config = dict(
    num_attention_heads=9,
    num_key_value_heads=9,
    vocab_size=32638,
    norm_eps=1e-05,
    bias='none',
    parallel_block=False,
    init_std_qkv=0.0243,
    weight_decay=0.0,
    lr_head=0.00634,
    decay_shape='linear',
    final_lr_fraction=0.0,
    batch_tokens=[131072, 262144, 393216],
    max_seq_len=1024,
    train_tokens=1085000000,
)
Each number is 128 + 32 x the weight over its row's rms, rounded and kept within 0 to 255. Layers, rows and columns count from 0. Numbers have three digits each. The size before them is the row's rms in percent of the matrix's.

# v: layer 12 attention value, 576x576, rms 0.0243, rows 382-386, columns 96-191
# o: layer 12 attention output (transposed), 576x576, rms 0.0301, rows 382-386, columns 96-191
# q: layer 12 attention query, 576x576, rms 0.0243, rows 384-447, columns 96-191
# k: layer 12 attention key, 576x576, rms 0.0243, rows 384-447, columns 96-191
v382 097:076096127161140123172118137205095113150108071116098165115125176144156146114108121063129159204106124111159116143177125143162115167113156092142096142030130146053100110106216127151076115121140128142105078160131131135138178093135157137124094128186177116137144142155156121057093109111120126151
o382 110:145134093151116179085103111155158120137068171118175163113140132115155105189148156140138146089114167134138156148116154108066143095101148162164101134118127103141125187193104143083121107129127132117113151085091088103101085126097140080107127103089066095117083116206118163145103081102120129082
v383 090:141087126127124116145163143129209122115114063095097102063166158105132126114099080120157113087175076072118138155165089080154157081060119141084185107090214107111163141149109137129086120107082168131151103071119105140040150131139159106102131167146161145117083127119157096105157146166118131109
o383 102:139203104149096153109113083118067129086150148143162167103105145173138100173064082074122184126082195143120118118124099111123078169129178141180092189156131190097129085152169063088112156134159110140086172127128149128098140098136103144151114099106132105079167091188114149133074121072075135162
q384 076:131136158142131107126142161127166159151103148063108195123118115142111159089133179136134089136181093158165204162166096078119106105158108059148157160137136153123163090153152168111155119101175048182116142110152153125106168133125100065138145116112096094190138143054156103130136094084084136093
k384 067:102126109146110076107074101130118114127169119186183085116153115103097152144132109181149162094132139162125102048139128143117147124097112124103118131110104119127060151102102133155162105093150194116104074134141141119150081162112170147128168118084134121133094091171122169092150177165121111097
q385 083:130103134112112132156086144131139146138099127098197121158132147131072133051121149172143135149149130109113055140216147131107185133097128121178125088169150122152144072114143090144149102148171080197119155093131153059136163130114071056094067151104124132170172129117077121110084142085136118075
k385 075:163094117119171152094164117128128087169133142156104119111144068121105146120112200095186079071117132186144160158124070201151092132110132157169131130084065102108103136179167106116128103123067142111140085158164084172069133153109147085103122104122166101154094142153163154135098089103159110143
q386 081:167135109072059094143200163193167128146162114128123169112106118109122140176127117071143170094180195117111208123119142129158081115137103129073128052146143149083124137137104135153124182094127164068154139110140150104093121128173098163161136144098110171148120145102207138049145067192122109172
k386 079:145132118193151178192130114166105111127117107153116091104122120129150063127105151162118135121121066103201086081098085131166153144106112082111129187140109159111107070190109136131120117112120136129112111149127125102175081176130110128153131128065075189121181118155153132140145159091117123104
q387 083:110136129150137051166137109127054118132132171190099136160112095139159154117094148108114104159108123123163178125082128121150111151145177099075058132162136111137141132112123080115148188084195124092080083059149050111120176109195137183148143182159146157178117142103084157141109128169118112120
k387 080:115148113065078087157161107156152153107141130130118135129123141144115090107184137113117125141154166129132102130151177136106110177108061161085180112143183225108140133111121118077161094119148176160132117149128144138123093138113168100121152180121124116118137131080086141131087110067127175139
q388 086:157145209165094180073144135155130150101163095117170166157105126113154182116145096120145111032182161153109100143132157181102158102161092061102164172144132131142121102126084097146127148121085119204149126160127156119165109137053170095127057137093172092082086143110121088088102055100178151150
k388 087:112095081149169116096198117151147127196116133101132115143108117166157133142134166142146120108092105152105137091141121120132123148108176160093115114075127179118048155200121127118120105125104132115124083117127131127074077151151072101169105062124182127145139127177158189120091163129134112124
q389 090:189066156165178103135127125113174114127073141150153174070184088080149117123145189084131173180120138159135233187142118126145167162125138168170122145135102115094111142111134128182096100127111145133113120107137095107156113048133140140105080124153102129180145123110123173123118114095128180127
k389 090:113205140138106070137105160159027168109170152096104104097116113164152118118108109140079138085155142132097124193146118098087148154119099132091097148143133114146114102139112138096142167113159157143113193098130159138095186122118189138135178163129143125061141145115134099065145108125128133109
q390 096:090165108125159131127104139140090101173160109076143114130113172082076137114156124090119056162139080196130102116128161163088144123049090073157162140124112095114128132104109174177078077119099138155140130136114105116154057146130189079116111115128070110120136155120172145137169134106146138103
k390 097:076107137134108139130072091124129086139129138098137128095112084105125129084110143141141098102062158083069102064128153121146066089127150111125115108084124129140182123188083128137125145115133084163167069051077117138123115101126139102178125124125110135125155132124155131146093130130109131141
q391 097:128112094116183046154105142188136094131095128202132096104226114151174112133110142120139137176142142149136239198104110145135181088109106118196162145138070102109175108089115105105141131098148113066132141094191149137162122153158152115090111185092111115159137164129104125098122155080135115160
k391 094:105188151111141101168125136067151180121166110091130123096111109137088086189105131128129103137131115129147187165103109118142132180134117142124141105104115081087100074147115146136099131159065178100089102128155103118162170122050142146085106113109121162102155126114134079109124178132190158154
q392 099:150060128129081117126202142069091125130138156137097103116096105135097095103135124131099147131140065087105115135198174149097089062125148181113139196104175141165111147114122109097164128168166177104130183094123129139140069143121161130127068101145133147109099132165073092150099146101076069054
k392 114:140096151163148151098072093095119121158144113127137082173089113122109121136116137107183099181146095156175116029123095135121118092096152100118146126123114114097155124124165087145145078126196107127154103152146147111134094115110076108186103045110126167158102134137187131114092109160151081130
q393 089:143069146073142132111091148133129141115117106138197120082160081132139141139090120161156212119118163152091106176141121106103129108114162119179147103124126066176145134150178139108154149111116114105152154099134109142152136130148196140077119102166106192134145104148097153130158088097159119145
k393 090:124088140181164139104096110107120039145102121125139181092094106097175089129134188102134109169114110122127181127144117125115161145142099087127080075157113060122055137154064147153113083115147092176127116208115128161173118125141050165167108130143134091164132101156117100067103197151097129153
q394 098:141168153159121138141120075121134176141152159084136115144119135139116122139179168133069090144145088101150045123140136108175097137108104132079137211125131128107156080113074090107200112134102096172133117137157145105111073195131098164145095127169110096210119163077147240117046096102119167106
k394 097:082109106177135162145100169166109144113181144209142098161161112135134184158128147103097107053056119133179165166127089131136071128120118166190137059174127145137091102123178124056139092168133177128113146179089139119171140137106092093116165137124066145100132114148119160169130091170178089176
q395 103:214164136132078166143171118102130079138137141114181104130171166172094166114184080080105121145077084097169127118145185171170165101195113190159103117088114083145143065134144097138132113129139111190148085111121111130095086135193131074136158108139168143136122181131117144145044091114122161100
k395 099:185110152114137119099162084125140123201056129098139153112124111107170088169068134117183083149115090116084097102120121114096130111118063105099093119163101103124169152175103137147135150089121088125115100114125149124142118103154099087133116142160176104119083127164110099064165135155091119084
q396 101:137083081093171167133173101108086174125145128174111153191074153160072137108098122120119148035193083172172083178130088181126133084113130160118143110122142136203149134119109064084083110142113077145123163164134121163105142143108137112078080080116120140118118141121127138182143148114102120119
k396 108:182176156130108081171108122172149099130084108114067108104144145103128123140127142126053111074090123136137095134131174073086082144196120146133142071132133124104088192136124105072170172215095100072124197133107126130162185176103151133107128144142098129149166079159051081185119117163080172156
q397 105:183116156091164090146126078131142154138160174149136113127186088121131221120140129147129056146125107113119106169129174128165114064148089082126123110154160163109138081071141114090132121087149127141130206145164105130121129110148123073149167149132097116160121176073119133101169140167119135119
k397 102:129130157087182092130100150130156159064090083079098155103090118147108136116158061150121131136068102106140103086137105106152123134143135115092141144130111096104070131124127111203122038182182131168128093144148165082109119153107107115085120084191126109200137104126232072103118197129084152148
q398 105:151151126110160105085110168165180137096155117104129146122140112155171138109107132089137097120145105119104109123154084154133090081129131169166141087099167142073170137104139139151158117121175154173132140050175112136158105141107140172127175097164121149114098153127172133081123133133096139184
k398 101:123144105100172120130187099132105084153109120167140134175170111143063107136088175120125125134199131119166137125081166131117212173151080154099119161161115136165085176150087154118089082118066150128108154154142163156156074099118087111124096124110109128116122117138114135172124142143156160149
q399 104:114096177162155151124140106187126145132048125068155138117156142151150171154120148138139090112133111129096073118060097119090175118157134074144156114122077059134130115173165083149193104196177097193142094143071108148087134178141162170052099088151131092146101126221133141155107100125122180116
k399 104:115102101131141070144131103098138147159146129181100156124163154181161160137087173171106114078133132104098122144091139103095135194170149141105136166113114099152089145156094140192083126163116205169093120140151128123071176131121138156150138136139179106092099139173125090087093106111219163141
q400 107:095152114143144125200112169111168141123161101165115139130141141139173080066147152160084144103150109129153172063135136079184173154140129116111097078113131139094144172120071089145091110167129094128135171156138071114129213139130151183099110163140140163119137134098150073132118136117169104137
k400 106:101153128134182187047105086080148129138104163094089071138139093076132178110090151121149111153116107128162117089172170090149110103104124136131115167159109099116128147101189104125134117124179159129148118090123102102126169102110158081153148150135162150131152149126144110113078139147118126162
q401 094:106135149124083146090125184121124102126097166132110122116090088152136101093102103147119156134074124148163116195150070130098135135148122103104149152144132193188157138140146150114165100123090096100126081117109124126117118158134128152086109123163069148143123134073163084109122159140161141141
k401 104:164122130081108144164153088098089134188143092142065168074143116101137050107134117160128140129093188146146137134100118114174111162125108140096141130091142074105082093128104216104087096149096148181118148123077116115117076173156111158188141140088186151114177127214132097158106143094104128091
q402 104:125090131144125059104150116118128132091074157136179116124108081092174121140108129084175137164104049126119081090173109109111169094095132077146073168172166168131109199136109108176164162147170156152150133137120121132106062089177100161159124148125163169127105114132167142119145126123074121149
k402 111:137136148203203082074155149177111139090091140079145110154141183105078105142095117146135123178115162125122170161129081101155160131116118146108135109160192214106115148155131147125111058127069132159118118057131114093173152136111158102069104136081175136107099094099137145138218142064088116107
q403 111:188141167100131143115142098134126154088123144151106079059091123168206132096152050129038118098139112082108131123067165127140111153123136137141068111159152116103175102148125132060113206121109153171125148126150115126116142116120162141124154153130025152142115169073110109120141089165143168110
k403 107:141122157173126104151108103118185106124158112156134114157105150202190138155126115074079140138118116171156172160112098107094093083149104106086090152127144141129146176108170161120145092148132142086153111046136156139145123118127106163129114178129091165087090129112155088144165133098070088102
q404 109:187163140136140143103136195113101125079188171060147084113155175118084162098100116142136094131138109181164091158114167161114052183127127141151129110098105150128068150113113057152138140149092146183153172134112178147103114120136133117105101077179111139109098155125108147160125063188182112125
k404 106:085145131082099094166108163115053121169102097139145158095151102138163116146174112152091162174132189130091135126171151143174088156136117144095194145116121092110152101117131068150142144127058133149142107102091101118145099100140125121144112066148133078101122158065131148118101166117097116097
q405 099:151153122164120168114103122139152145154110111193133060116165126127107121073152133132084148098116116186078156134150103146164197111148151099145114149114172100168112110146103102147118158157152126162172198098117100137125117126112063135098170166096087162103143172151153129128148107124147175130
k405 099:082089126176166110186152120148095082114123151116106159101097115139148107171097140091103106177128139080130141140147084097108060182110178133141170114076138113143161119117126047047074113151143130120117130128131149117073119086203123115118179117168249090124070131104187139137164136161137134096
q406 099:107137093076098140184144151070119141163096119091151206126091154159161119127148194133099164190138139101159121169146101078194072086191105090162168161106102075113104106139127137115190132119141110146116132174060168113135130157102157089092116119131101158184139097188106101100119174168135104163
k406 104:106159121134092136106131124155160141195135094126154104090091073129135132185104129146145143104103139190112164107158184114132066167154170194138100130127186164154139140064148127123176209123106109090150099145132100142183054120162140197152161124115108194137129126137150106156117125116080098099
q407 101:134080162109083124092150160146153110096156127093127089154115185175177139157098169152125130140117081146140096093106101116088138130185114101168102112134123144109147179105185164102175214093088126061167102192112107139152048128092139139134168147122129200152082228140168127162118105102132092130
k407 107:094113086137115136171103161125050111185162128166122133158102147063082124141115176129112127061119145086112141132102159142069100118100097095120114131122081150137134115146090132107086139169083147139122142142142131168141104124175111139144096138179151111144138115121128140121145114072094107085
q408 104:100187102160144160139118145079122113143144111137125080166065091124087112153078117107113126100071201111171117080166150124176172173090079126060145085117117126142179118159142158113120134102146109155131073124126095095102144087125057128143117114097089183079132198119150119140157127191124113131
k408 109:140156137183145130138150149120124188132101138105161145134077116130143100132132091144155193148110145145097183146152050093131107118129105116115151173169121112103106100107134102093091119164128154122150170107102131113040123104144156121115140092145137216176141106093160101107157112159114133131
q409 102:149146111145149058102104175108067119142135170156152083148150148142139100164212076137130141115179179125097109119124117124114115135138149103114113155142165121138121130134169128107118083113184100100147127130122183126164116124112163070162172134132116128135122143075106065108156110133071111104
k409 108:127135162120096083197171155162080196102115118058141069127067144110121114140140121101107108076137137130151184111115178102166196120079180127099099084119166200090109096090060117090171205091117184112102110187128145149096123145094106164067138136135139159142164171098143090084155077185153165125
q410 101:172116156134125064153123159111160127179106096115097146088098162152125137110062188154143111101121106189146075153127094068126110155074143081140143159130102210125152174123135174131086120082117134148087125178115130163125070122133152131095107097155082145110192161129122132156202103128161138191
k410 108:145132153087076147115139095168088178154111111171190083164103136124111155149144134085137164146097183122112167161162073171090157132103130112140110106137214146115085117181109085158148134092135125163162046125148157145119186136137130137136152170124153126151175132118113204094120146080161184106
q411 104:104100089172143056207145184105127127084134116130129105183049070086087096160155152137155210118177145099089140133131204152113126141188107105153132147084099132119128119151092174101168119099125177115145108104105077070137189110095131113157194059151152136094106116138126168172093144154111135127
k411 110:148176177157134105126056148149174098151144153090076141122132109108188148077178157142119157173108161156144081120123085197095160123071107212113149064154163109041113132123085157133118139183146140111090110118157175138116094132128149109119139185142107182050129119149090059157097105183173126094
q412 105:169105130127146090113131137124095097124072167115122094144109106135127113150165096143139168104116068114108131099094124108148111095120097104084160140121148199166068120062128114143168100139186132217161155095099165167158169121122119150056123099153100116137105141141129136092124145127081190097
k412 108:077129127131160144080148091157129170120104099109132081085162068106131119092154128130119107128111147156124130126120080123155100138095118155141144068148131078113090147215067151147150143163127099080150124138126111072058125141104085083191112139202158137112110137147130100159144127076150114122
q413 105:136106104085135169130160166099085097151125107133195120130130145117112108082125128134113108098080158153189115104153139107174094200167099107103095191105186141094167133072186120098118145114099116110131164152099149135108128125100096094177100083154072132116119138066080113147125080127126100153
k413 114:089161138145102144099141070152156147097120105110105138153085107139144153148121106086126118174118106108133163161123097109095134048152125086124112147170117118142132146116169108138169101157178071099122126107162173116139087139126153024155101102089155075148100108092108074065120129109154173091
q414 097:143180113069137170113131172125159131068169158119160087121083118155080182146085143179125120114131078126091104129137141107093103119131161147116074134128121102061128154087161120205191112132118127125113139144130133144071178127156171123100137130154102180119008132094172135187137063124125148122
k414 103:122146143144056127099118114164132190086110077121112115117255179115180163092070168098085127099140110166141095152119148132144184144140151124102131105171098150102105213084142088173154134126150086128113130108102142177141005086084168131127125124115110099138119146101110128113167047178163124138
q415 103:168137153120162123208130112145138117095181124139127173140114176139203131098130082120122153142090140100144113088135096092071126130120102137217186085133085067092134083187126112094123130162212149113135081101153142185162110171153094125116151110157123162181116069226106119178130119162121160097
k415 104:142110125034143121160070113108104132145122076119137074120185220155144069111115136128167123119157125116167032106098104139143129153156103117123130154120125131132137102183073121094186091146083108085129135107162099124076089092131158089132165155103146118143159194102094130122116135099124154116
q416 086:088120155107135160141102128098132119146121135099193151131150111143130123094095115147073115133140129098152088123183121117143150149077116126178138080157157081145156100109095087102074079168130074234130119100168123084161136138118130093095073105112074107160170138136070083102092083001226131066
k416 077:111140100126125151092132157081186095157060168169083094142133070160104193103179159120117084148096117185130125207126119230135107096117128131127121134105095116124084121139173159131226086182167182149142158122077120129098148140083167135103119106141147085116139139132168185175094149146085163166
q417 071:115103094108137209100117121107090049072086059137135098070197076124164125121149116133094147186056174116121122113101163122111156146096140182104132171150105152073143095160174140176108149129149179140101114084126164140201133103088145130123056121159159125076174101144111157181149154034131120094
k417 068:104130174118089084154099153096161105106100215155094143139120140168122168148086159135170096140167093113159162180111117125140132129097085141158118082107126098123101166037133116093118147122098090149162207119080143172132137108149090089084134136134108081089113139120152083163115176166126153103
q418 086:088178183130114094201122116131123124106130092063108099118149107169088185165109188126108134170121033110160108117150119139132167092151110114156171081130135162115143092106151078116129075177116049171107166120102092079131148213096078098151105149162151100169132136113071092060125145131116218070
k418 077:148087119145118114061144089094153133100127136133163095106103143104150155110131073107118129171076111107115103115092137107074123065134140088186140103133161082167110139098143167166091149166131191169199052099121102175151096121169145114031041123110098098106141128161077139136142132087179116196
q419 079:095165128129167110143121110135094135117135165096196093113166181097086075137084145110145065117107146097122164076135142118144071125166105103105071180094180130159055139127093071157108138145114068137123109123054096111115157132159144141104190176151152101138136148109104113132097147165094117139
k419 086:106144086115161131084171124107126164133140114178090115114140106116120107090111094125176136114074138144101116074115098091115203143181150081142107134142109143107043157153179134164113137083069154196110116107133121108127121126108073112080141099154077132173099088162120136107143162131135113115
q420 088:095174129150129128101109133131125149141161147082136082223181137137109174154133111125137088161141106156189095146117107182123106105125159170154197145149080168152205091115131192123153133144154106142105156089154120146120105133111105108113071119084048093105191161102121144128135149094156077107
k420 088:145100134109120162080083098144144117181115100144120165121131095132069169146117148071171103074061118132122132146121147145069103144110156130202116093089135128127074168137111142106081082106157170137156068085103105186151089148132077112039138180158155089206116125181094156160133127116120109116
q421 089:095133112154144143107136136131102151106105122153084114148190139173131105063064075061160131199157138109158151131089155115146114143134132121059052109103205110111119165102138117096095172104145127038112127121166122113153149157159147125064135195139105183149116127158117112086128112166165125171
k421 086:150119171113165174108109092131154102142167122069149104108093137129085108099104131147097170133118129106121068147154142101193123143041110161098098110136138114103131160097185114159137064147180117150094072158100131108146119162116139152130141164127111135111102155167154143148098126111091139111
q422 100:127117155127129159137142128085136114128126110164092128138152138161125046046139109163100117134084176108099174108133170127127099142110129154156177134128079074130120131121201171116154139116166106054128113110163108094115113136159141135174152091077081150140188115214146180151139152210145081131
k422 102:139196099068099127170115135137103156132104129170093181108156150094102121170172140111116115150139165135162136145104134131070191157118118065091078096122145100100158123130140111084116045132149174077129089175129153112202119161133118128132155127113117113206090113106097089168114121169142158156
q423 091:120157083134119066089144166092132148121166160115158194140125157128095117113126128072129177053157146161167103102151151114176102149139121153098053095138153174142066131133142052191073148128177161128156135124095119175149186100147160096178140134158100146180129122114150184138110155140113128117
k423 097:090175129163144154151118146143077112066145128127151087201155159110110114158126104162129167112090076083149086117104082105146240118129118161130171161167092122099078093183086175155147117165137068113130106113137156120165117169113152119162179107069136139135135143101178093094127131144071064072
q424 102:161103113125100153096147154134083133117165106126127117063111152081110178147170122085088165096148096165112133140111099128092145134151108091097160131120104151143123090136084128168160083141132084188166131160135109141058108181086132098129123079110183124084111145107183136133093164100154128120
k424 087:146116168169149082133117112140139098153147154183107066129108116097098099127155154166146088136128136113087114098121133084098214092093148127132150113148145100170184124168125144105145118116129131073108154129136172093189159070137148108145118205084128084116118184090104076148166117161150159043
q425 099:104189126096169134163068116123133155121109110080114107104112138122092128160095065108112137176101170132200050115127108124130123091107179146098074082101157163145188121126147101132107165085120134173093143140123163117145153139127115123173188140142176096132141122167141174128118102171094175109
k425 100:159173136171117145139124175097144103115145116086119162076138170119090101087155163119116150117138110173114107156192094077162098146198133102133118126111156089130091156176071108125121090163172063127164117077107092169119032134121131102152154136102123102082088065116127117128127115122118111135
q426 102:140182073085165062055114158099121102124099158170150097112112170128131100179067099119144123119154170115095113153095081169129154146151124201107108107132147063199082131066168115119169149141121137140145138088117105112108158141092138127110095146095093185087129149148115085127091112146166112165
k426 106:115127180123118175122167106084118127132106062101139162187152123129106160190102144076110085129188157113093161086144152069132127169159131088126130162161093129152156199165166142144093117137067148101113119126166075122141129103138098122085145140126113080129143134089126122094070128134158123136
q427 103:187125094128097170148155146085127124169187116129144148063138148141060119114129093122083116149133135195149098032089072120116117073201124098121118153120150149139101133150138110198126044130075119125137135187174128090134107104133145115098123105092135148155118097157068128125226115146172120145
k427 097:122118159140160146170067101188101104109098088166064171167171142064153169181107204119109151074114155141099155194165144134107152123146099165142139088129126160184144070123095174131165103125133119119166112187092147161076227151176166117167163142091149192082152147135133164155117123129099090158
q428 104:164127117160167066134132108141082093160099131141138111143092033088167121110111123154102093192122113119081086140097148145122131142126105074129106107098109114094116101128115113135132169117125078197159134117166168130089086139159128131176118225126043104139166092116144153132137147183115143098
k428 101:155107068116120121117069122077090088148165089195115205141153154101055138127101115080133102164122153158140126174149145185112129079095129095067151102126195096124157138166085147084121089184111125138071145126159131141135090119144081135139135068134148099130113227134145118155192145098129082159
q429 106:164148164094171090168156118095121103147111084107141103111156106081123181107107159043124117144107155101130131124145113113125106117136169148129139132118126128096109127173157166141149112149167121154120090139106111184143063142162088069141164098174179121116132120155170119065078125110126132132
k429 100:157075144115055140108092138127100148126136102100158138143093117115194142134141123180120143149080127134142114101115095128119149140115132106072102101104143147067133119144102133106122172120051187128089114111145090144099165085167150179112129128126117143125129202139112118121199105142175079179
q430 095:213167103130095100146077141170139102127122150070061119095158127156120149107131140111122131111156136104113120139094151200167138139132154188143119183093217099067156124098121103104147117108108133173154137142112105132161103107160085200055160165109073217096129118169168141121160095201111135072
k430 106:122144084157101104160147094119116154219177116086089155085096089138167165181106135104120136126111112093108117085139106115101133112127148107079117123159148093136173109090124128085097144100091108122115130089133131160128183088094140172144097182083158190143193125111154073141128143193109110150
q431 113:093137080164136205115108156140139058129067130092152118093093056166098120140133127096104101169134151068128190095115076118151141179142132106148140116106118134174099187138171120143062170101084092138158115096080113132122150078148180212189139148115086144173155129132205135150153195105115130197
k431 105:118144150152085043129172114136171146143034098175174200115059120108138063181122159123200116129132160117097098092147189120172162148117115172124117141140142136175163126109114181138183154140088137109133160092114074116185147129133161056083153145129149126108140158111155151154105170121092136141
q432 109:145091156127090143177099100122169110140179157188221140152155030143056124154159131144130187076093098134113073100178145123164129095115105192176154089117138040185118093168087138075110111146125080101143114113079086157152123146110160134123153134114135109057129107139133091139107160138112110104
k432 115:131164101132127094161158131090140118187113085141155174118122122141132128094075150126145183100090117122049134086128123103116143119104121062162105167127170090090091148168124117191107164159090154135110128112102157060144160140204107133141094134126135132098173130134198181123121158143149138119
q433 101:116117087102058114173115140157178057143159126168127199165197079131147130144143157129112156076119128143196085124178144160095082155089086125213106114125096103121093161156123170130112124130085236124131079098097109159152140117092106091150093074199130188150091112133132164178101154150126168149
k433 105:167114121134043090125146164137197102171138151077129132124098107050168097111088214122131090154073064095166141120058198125153138138126190160123187135134131136184125129162088134137121093123130097135103122135138114143126121101106117110148165133080123114097128120180120135148148086135154169119
q434 103:083155088100086150156060089157181134115152170175122124132125105151138147144140148145168108154104122123185091100082142138162155099111111086150156162141162164105120120169146058149076105096120140148118118194142158145145115125143107181193144135122103081109125117137175132134051097089133179109
k434 105:173098200130168091131104108132130111129082110152071126142071167112073080117104153137140137089116089104093166133164157115129133118129130156129103140161139156118116133118098090139157113061114133156133181195178149097143120119089091139077177097173150105139121115117075087160107158161172132072
q435 093:150117183113163168108155157145069180095118132137120072161146132152089119145160115140141121155147146137113194129085127122121148105158155182102105197154131182100152179157116173108116165135131157147099174090156111092116118090103068171141164151086130128126141174094169118134127162190131138110
k435 107:128133092136122094115172151112062080166147128142188149091128102088159136117134145122099140138136105136103065148127138160120126091066161106128095117111111112123112135123065159118078130106150145141072072087172131109145101174112108113102126051097119078083200105077098132100104109161101130109
q436 100:177117137088175080158110135134109129148114147086118146157137124131117150140121105110163104213122056146133134138113177174097120133163125138106128179160106107113114136163189075089188126083201117191159136148128114125120102086105123096137167127159131047118131121122163095118103136112192224132
k436 105:133098078145082140136079125104134162085133090108103103164117106164188157163185126128055134152103102167099138132150144166167081097125167137061141121119101148121155110130129161162128125114114228127118144092114097133101109098155188128159134137224096100128072098079176124159134071196123090083
q437 102:125148131164096146125118127154150155128117119141178121095121142141122135137080158180169132176137128125139134156112178123120048129093179126121115056161161121141123101113134172179076116082174115127180121149121157052100155092144121107143097102097089165119109141147136167137150150094079140176
k437 110:136148148148134133158122182167170116137098135148156135146112116111102119154151172144150141134124089118207089089098059107142154185155117120107148092147113179100138145154093136136152067140138137116105198091163145035123105097104145102106167111157109118087102159156078084135081196152145135131
q438 102:198064160127090139103099093091064115137136151070118114092118096157105130136124135168171094147146096110130130144164143108129083102113145107123104172136121114186100225194150148177142116065177151144138186104131153106117158121147175137134093079099152136123095123119149099059123054146118070087
k438 108:161170204109154077158100158167140158105111118136125140170054127115101138101159215169059210103129101140115045124143135185067144142154152106128127036151134107121170135155085110105156104167171086113114093169136117124142113197109145149046166085141160107149145148154079100099163143143145201183
q439 098:061095095124117138110136085138110154150129128109165091108148162087097143114125137091112174022146142117146165095088067124105168114128134155147124153090166128138119117119124124107157143156178144112055060149113138144166152100167110134087125152153117150141116145060144130139153116094149084145
k439 104:084116082102164104108092121138169166119098143113127107174111107123178150123099145160101078145104152146115069130064121088141104097103171135095105097129103140156164099087157071173106091103132107119097114176158091111066103116145108180126111145107070149148172153174113069180129180120120123118
q440 103:115114174146110159126122080168131175147163147161142124123137113093094173129106147111069148153170114148132157134110143112099078070209068061182148121171112136102143150119106070152182118131130070145116124171181094157160119122110059066079124142082119148176091127040143066112181093193070111131
k440 108:126189138170081185126105138133129096170162086085092103114090151094171138133140135150118179080125101193117113071117163151064091112161160075102160122127078104135111157153076174162204184122135106113111143157112129171048143152123212145112112099219207139135088130155108122143114090110190147137
q441 106:142163153157153081103104180158131131114163115096101138105125164145187080141126144153108106097141138134145170134161132140121133117110121155117056140133171165152113103109160146157142152134120137155145203108084097059088107091063192158099087103098181165065144119115119134094196146125126100164
k441 110:176082151116100103136134124097118145114151156139112189071150107134114164158123189153140126139087151116107163118174126115147102153063086091077145099147148059138108143111089089069166109203093162161204110124129152164139148130155154109106195135127163110142160097109096117157134091155131084136
q442 105:152112111209136131166113124143045178152087094096104181176106107084139129056114113150134115173133208150163116165168141129143094103154147115154106152148175172143163115092140108131107103092185121190123151106172165212143041136134135085124138096097139140173161086162076115158143138087092114177
k442 109:182144090107068156050167115100104139122139120120127175099097156141100122094097073169084088114169156108136102101095095144159184098095147109084127153157161121099183147131164104162187174162153169088084158109155106126122134131143147146145187144178174089145161137061114111115085126150171167146
q443 103:118074057141116107051156074117048141058118132085141062120108105088088148084154123120127136162125127121162094086125113129177112159126142081143153171145143093119092138146149105119196170158145098163118154070162164125161088178095110071130155137154072154111102147169104141071144153057111098124
k443 111:070133169099085078094086180093191181129150158139128157136107193112114115188145074143172115196178188165101138145163108116109123214137127112147133070123108145105169120104108156173134165182158124112131109094110166076078128132131093159087139091100114090176133119228160092169109095137135195133
q444 096:144073123131169083172132153098113154101107137111146165155154163141144137115130111153113172151136087165110122172153172121127144103159126136078150120147118178108098122134089138140135164055096132149128138166151101087082174113064077147082147175120144171086133140098134102165151120134182146144
k444 104:143180126095077176130144082116132142122103101137100119097167068122138132160115141160096143169129106076074117096119109058140145122135126108104121129142171089104113120152126140114143065171153120135119097130066170181083122144139099132103120112144115095135170131157075158121071156126075149132
q445 103:106123135110105113103115160065172112167143158132148146178074150119092136151090089153156188131130181103116133108097192176180028155161146204094080130139114166141127150085124157096077119142032127109135104111137090142117146116155078140092140235167087149109177152056141140085097129187135164059
k445 106:161141097100101138092128104127140147121100130133095051099145143082146109148133139105122140173135089103107068141151078122089093163141145060165190118120127061079104133124155167122142115124143172158098181128121160165111115129121163092161072133186132122127113117140150088134128135197137125193
q446 100:181088110046183159137123090103082139114106122117163071128136119090117137105180116126133126127116168211070085163138107120079069164132136081101046110142175098150164102148135121086076137085138169142101165141137184118163099196117119144151118165108198149150126138159099155150225139115132160091
k446 102:122096120087119055150134150109153168126105165115112103075103113125134098080088156144104115143169148093180146182123135103112124123123145089136120069135050095142106161155129095157093144163108097161097084134152166159116101098184117087131150140109129114107121119152161133100130182113068133188
q447 104:114098118152116158104123102125014174092150126199141097118087149086107150100122133166129114123055148121127180173117137125160110180124117137195089159123094142142147151134148080115170097098100109168184067145117099128121132153157126125148153158083169113150055125209112108062135095088173152075
k447 111:180102124174128196144097133152162102176110091126143082159149127169084091102113114130144126127170191106205079120058131051181112046055096154175102111092200128200135139141078105141151116164224115151168175127126133072122096140124167116091088067121105138136151121127124133161105080192121140124
v384 100:100148111094142090131174105109085164130146111119099172157139116100186112134131113161161152127085171134165113118102181135122161161159173162100173164143101168058147111098134087155115134148149137074137173066105125113129173156094142098091166195137142165123147131140101085185141138063144118115
o384 100:107120117095106112168134102069134108159172151146103150079163134126131091075086163095114132133137068116136153119111101106117135114107124150121094082070156199123183127114139089074109157164096155121117189143170128147161140121148160071093099139150174124130133080153083102156125116149097118133
v385 101:117122177066143156128073119195048122113130202170110169099143152068132096090112117133141144168188065142141116103105071089044150144130161180136123144086098091066184140105190106082162146190156108119072110097117153168158177148171133134099108075095073144128105131145108119089151130122132081124
o385 099:103128172117122080121158200166156124083093177152104187084144153089164126136072185111169070128096111087105135113079142103073107088065192171164118136167080140134142130104188115077087152129184131123110156162107162113164122148120132118119154094107169155099125120146127067112132095109131084154
v386 096:139101084124095075138123131161168110220147090116157129144118133152105070098130170042168129152142105074127043148176112154143133121115139099106173085104141119112154074147133096196089097159089122142125127156117108141057130118153109123122101109098135150153159133151099132089097105098167153082
o386 093:142114125113078092118143130073128143107127062065098125162158107168130126148156169150136126079122116103146151088181127129209173126139123144125142143168129181063077086107127134183088119099101148152163066124062159153088107151116148138148109148107128056130113091132060107130144180141141117145